config.toml
n_layer = 13
d_model = 192
n_head = 6
n_kv_head = 6
head_dim = 32
d_mlp = 512
vocab_size = 1024
activation = "swiglu"
norm = "rmsnorm"
norm_place = "pre"
norm_eps = 1e-06
positions = "rope"
rope_base = 10000.0
rope_fraction = 0.75
qk_norm = false
attn_scale = 0.177
bias = "qkv"
tie_embeddings = false
parallel_block = false
init = "uniform"
init_std_qkv = 0.0303
init_std_o = 0.0303
init_std_up = 0.0303
init_std_down = 0.0
optimizer = "muon_variant"
lr = 0.00568
lr_mult_qkv = 0.7
lr_mult_down = 0.7
beta1 = 0.93
lr_head = 0.0072
grad_clip = 1.0
warmup_steps = 200
schedule = "wsd"
decay_fraction = 1.0
decay_shape = "linear"
final_lr_fraction = 0.1
batch_tokens = 16384
seq_len = 1024
doc_mask = true
train_tokens = 150700000
steps = 9198
dataset = "wikipedia_en"
Each number is 500 + 40 x the weight over its row's rms, rounded and kept within 0 to 999. Layers, rows and columns count from 0. Numbers have three digits each. The size before them is the row's rms in percent of the matrix's.

# down: layer 4 MLP down (transposed), 512x192, rms 0.0251, rows 485-511, columns 96-143
# gate: layer 4 MLP gate, 512x192, rms 0.103, rows 486-511, columns 96-143
# up: layer 4 MLP up, 512x192, rms 0.104, rows 486-511, columns 96-143
down485 090:552473568538474499495499466539407459516447400592513500508464477463467540517439518506455499509398454421500465457527542526508572526446439510525459
gate486 107:485476434517500459438478451523510498557445539517462480491498463490465457462476512460512420504483436435497543502402469447539516484507509498536435
up486 108:506450484501471513420477469569556513564408455474510476444524450502550447490513512443492506489479430420553556505434458465496536546503444486538507
down486 093:493477470492500475512513485553522500487502474448468414454476502450473576553467575502428514506492455469540448573509567563491509475505489520506600
gate487 100:528473520538480445495540496446574515517550464485501446569504490463532468534499535446467480512415547499469430483571495453504472476458478479521514
up487 096:431516430471469489425509447521520512508494426486487472472509536495438515505489487454498543560407550519487465605526415481491510515525518425444497
down487 105:493454443493487439558495440539513551512534482460521500504504485528507488531472530436462478499480476505566473490476512483443436347451450515525526
gate488 091:505492513506449540429471470503506511449504473480472459491453480458473489537514523408575565489572465444433456535546537570523475514524519494433482
up488 092:446478488515605503460443550497507492524489547539479492493533457525530499477506486476431420596453522514504554566474537488501523433512495504556553
down488 097:484489497502542570486495503453508485442494476498443483515475464510475487471534472382551540501520526459502505598505499487478494500488547526491458
gate489 097:472627477482529449563559424432481503503500436469574544526476528440488568515476503426532470498509488516529442510459446537476519560474525458488513
up489 095:529478501631569591552515568461508507460476493483448532425524508505535501538537447570470515564528518478502494520463524566514487477421546490480466
down489 081:493563480493519463496551453547537519516449456490502538505511552477464520513506542540550493453426518478549429540500463444527555541469520493467523
gate490 098:565467505478500603474553484494480531537516438520505493403374495549522468604471556518448473497506452448535501396529454502489442524495537561518413
up490 101:482528540508475480550513500537538509413495508456507521505449499515490560459460465506533491514530563458533530576484478507540485480479486509424512
down490 114:506523435511495472521430510486525455447539538514535468532610527435489473533462404541462491452524513490433464484469494513551505479473505445460538
gate491 107:606488514497502568521483532454461507501561574514527524451515468520430516434440446554533519442486473530584461445512519450492491437526485515507473
up491 106:528507444533498498455591426469429522409497506472459521441537428511509463509550484464470567544495451488473580539564421490556548497509517415556553
down491 108:524489493498518510481524488448403441518469426478585568523507451442559493603548480522532504439551480484492529478440428466495514497530509456548534
gate492 104:501504473431505512553462499550451524560463556583549462547479444497485550476529550504448439451507527445466504459464479507477520521538549524610453
up492 113:468494476495533475565459601513427549533434506549530460461518471504476500499520565532441485531526493482404471445472446433462523462491496510536396
down492 082:551474553448538466501492494598463556517520481527533543476506480531501502447469483451425544558551531483555500500466442549500595541518531459469487
gate493 105:482558479465464577472537455557528533525497593533409530406535549451507573539471568535522524586492538507536516531479484540457570486466497425505450
up493 109:492546511552515575553500489424455503464539463449574529485519448471521539456592431460480511434537508545523454482470485490510433395506471503524461
down493 098:461455611441470517514512458475483531534583588577438493522535515446514505515487525459485577493526470486544550436510459498467477479453559455492456
gate494 102:444521546499486579484498517503526552485397477421509482506444485435563562471556543544556464512447574457545430469412559511542463524511524442538520
up494 096:457540494444475442501552524497500581468546471499543459554485507522421468519437464436519512513547474491479465515529505472514466435525536499425467
down494 093:490467500476483510449517485517498467482476458431490486451533405471486530486479439489526531425511525523513547463536522478503520519423497555556513
gate495 096:510519492502547446499495507556432495464477484468476465561559468527527518456469561509533519518561470479558461509507572502465479489559561597485523
up495 095:568435510470495472430532489455534517543471492448468547528484450546559527565494514466502444482399462474447418484475528432540459421417502493470481
down495 090:502498558516532452502502501512495531504507517444460458496540498508434495468493564542590547470473552503550517551463508448424625551508567510494524
gate496 104:530497551493470525523518449450489445421526517551558498580453472525516469455499533545548539450565536492483516518504414478492458525532500531494455
up496 100:584497481524468458356492541518505505479469509478539514447535479471547518528538528452531493433478507503612468516489488474507473506485522483512550
down496 099:485531491454459486558551531567523558511446617525484508570490465533457452552534440524480506579559528505415516484505529545461529523516537463520454
gate497 104:547501449549497508463418467547528415531499466477573521543474530559497502431463521483373521510454464494559532490488498518488518526452463487511538
up497 102:487461460512507481533414398515498541547455545435525590501528518519474501442520509506504506552426505551466544534508574452558523536460479533421506
down497 095:548479519506532381393515478473547511452473498485435415544546541564484514515468504474525444565511512454424569496561513488516506422451514433436525
gate498 095:546483508465493539492460534454541498511488493490522479520459462479497475465448515544531545470518506434533507479460544453540494416432531559442410
up498 095:512466443536544420537530559532525506472511522527500445489531526483475516520558483530487424455447524573581481493455498512454479570545460486533532
down498 116:533496500462498521439491494447472468487573441506569499511484492473531413494473480532485505486486474510449507495538474534533500500472497607456430
gate499 093:447500466544514519504449576476540485477534558466507530448483462473500495513493488529497533471518595498520504484452503533497433544448478397478472
up499 096:439513490532531556489496492515501455489521471510563556447469579507481423522506546516550441448494535467415480426542522456466424508441490478483459
down499 086:445460434519493549528536587486462472499484496486458486482484515543481472536555543512503471452503557507459521525473484485502451560460477468423482
gate500 095:455544519555441470488507503492539493484559489533515475429524508444449549486462469521530474492474574504533478412477526473541520467506494476550516
up500 096:413476522531442497471503505588534458487522467495499488452487475459506482482475519555494438525477463474510489400496548453517535481455459441529439
down500 074:505527510514493535478469495457473572496530473480457487539535544506488411566398507427515500525527516525508584561503525504478506516524559556485475
gate501 112:482515498523494559476552498446441500396422505537547578513508522456559516505567517442485508491480490524484517516476543488508476505462485572533465
up501 102:501502482497467438401482523538513488585471508526467488497428450460475545564496505450563487483464499464490530455510513490531498476583515466532458
down501 089:563506467540518497559528529564494471507501511429501485534482509501541550532520546460510524499452506483599530501496515575499552526509608536509503
gate502 105:521496501485483477478504529510533568551530627413549529432531426515499418485460524525447503486488519470521512521439411475520466478460513491556521
up502 099:546463538442516524523519467425492499525521514467501540452480479522599545549435486526504500505469476513474484452495465556427543542570440444473439
down502 095:528511492511518503510458438510506502641478524508545499524464443515491525508522527433549497451492469482464529509464498495454419425471483505515414
gate503 101:489510447462550478577444439467480508475514536464569558554557566515507531476496513425522389499531529437497439578479511555490596566535518485499553
up503 104:443551473468539451536489497520562491511526557505478530518429516570530477475501481455430550553477435533585558549559470481428475455491491447536486
down503 106:530540488494508540560488594466495548484464465481544478532549464541521471514448501499377476495481510462474468519575465463507496450510525526489473
gate504 103:468545441497500503483484452541481499612490505428458530507488423455497538508505550570514524493426483487491486513443546463513478488536517454587460
up504 092:501482455520416427470483497476477510492576566577495487485537565608509461483448494501521509407605492472511444494454521487518606530466467445489522
down504 095:489445550502565509510468470459532493533437452466545497559510502424458508511492489503473504498483450506412537533528451474507550515536524512432524
gate505 104:519488521478592424529464553540460521474509489489484541476426522517518516560493542598516531498427447515470557504551486464491459529473497527476572
up505 099:505509477576490488523578544478410508502484513474441502471482633548462452481552443533478427466479456500486462539474407528526508491501470510456488
down505 099:560516487438531474549458447571540437465564515567505504507534496546631435536461452451408516508486530537449521420445509502492554562484535539551535
gate506 100:571536474546545519545487483438456521482505535500482504455526453453583521466494428440534554472525520534507448502414419551480457454472518467514463
up506 097:475434485519467506455485517559586547502489495497496478502566494505474546430574544482477438433465468441452494471506508545433491499567477551527437
down506 087:456512481477495514539485468470511497515549579549517436473392434491495480488467503509496514516562534499551525548475478531498458540476553464497580
gate507 105:484508511526470458486511506541475537438505467505589483506536475469449562495507529435544489478528549462491529534576490400446507518536425453455458
up507 099:471551525491525474445475502466544495437514466398414496437516534449510509500507510592563461550490449532470496511534521393503523486512529501560543
down507 094:496497467465519502484481510511477491566440521486529504458506505563513507518508555512537501386474415532529485512438488541563524411492544498467543
gate508 093:472552530433583473575478494458540493538437449473487476501440522538466451495508511488474582527508526431532569472518542414509503458406549519538524
up508 092:497569549456558473530493481489517488596443480462502411453430520519480525507551534482480543534537531463495538541450507455524518417418470478558556
down508 104:531521495539397454454506468507494520516568492527467559539514445540518488470468451530518428512484523499511473487549433528544522508510461512482443
gate509 096:480517481542508522487457467517513543462475585519478559521561450531519553470476595548508424481526489473455369520430526552507506559489476536552519
up509 101:438482469478539457524449521447503503509514427495550477508506493502418433504465429443526472516545488522529556526509585426481445474589549583532533
down509 088:508545496536458525472520469500482468483516539519536529455451535519498542451551495521504470456469524498525498456488487543459471483389533502446511
gate510 101:551541477493420561508583517511484536452633519573495539476473536464468551475473435473471467544520474524481470505525481509483479544426500507490476
up510 098:445475484527448537488518471524492512469506488398562435537542528483476484477566543474444564488507472504542458426509531498498457482537549449511513
down510 091:521462456511471515468545452537550500498513506493531539478513540517477403576516477519455488516584574513480516494473533498524533442431478430472450
gate511 098:464493536566478555531550474431661463473558497547525528455579509574494547492528475486503478482565485464514521505511526609497518494478482455515547
up511 096:565534540478445504513419494478476504490498491484522525452484493545586572451458468459479462472507434582538445402506510462501495506592471524533522
down511 081:451492452549490428476516442473552505464622520474464466543547502509493582504560536430460492527485595460439532496486467517458528543453513502446463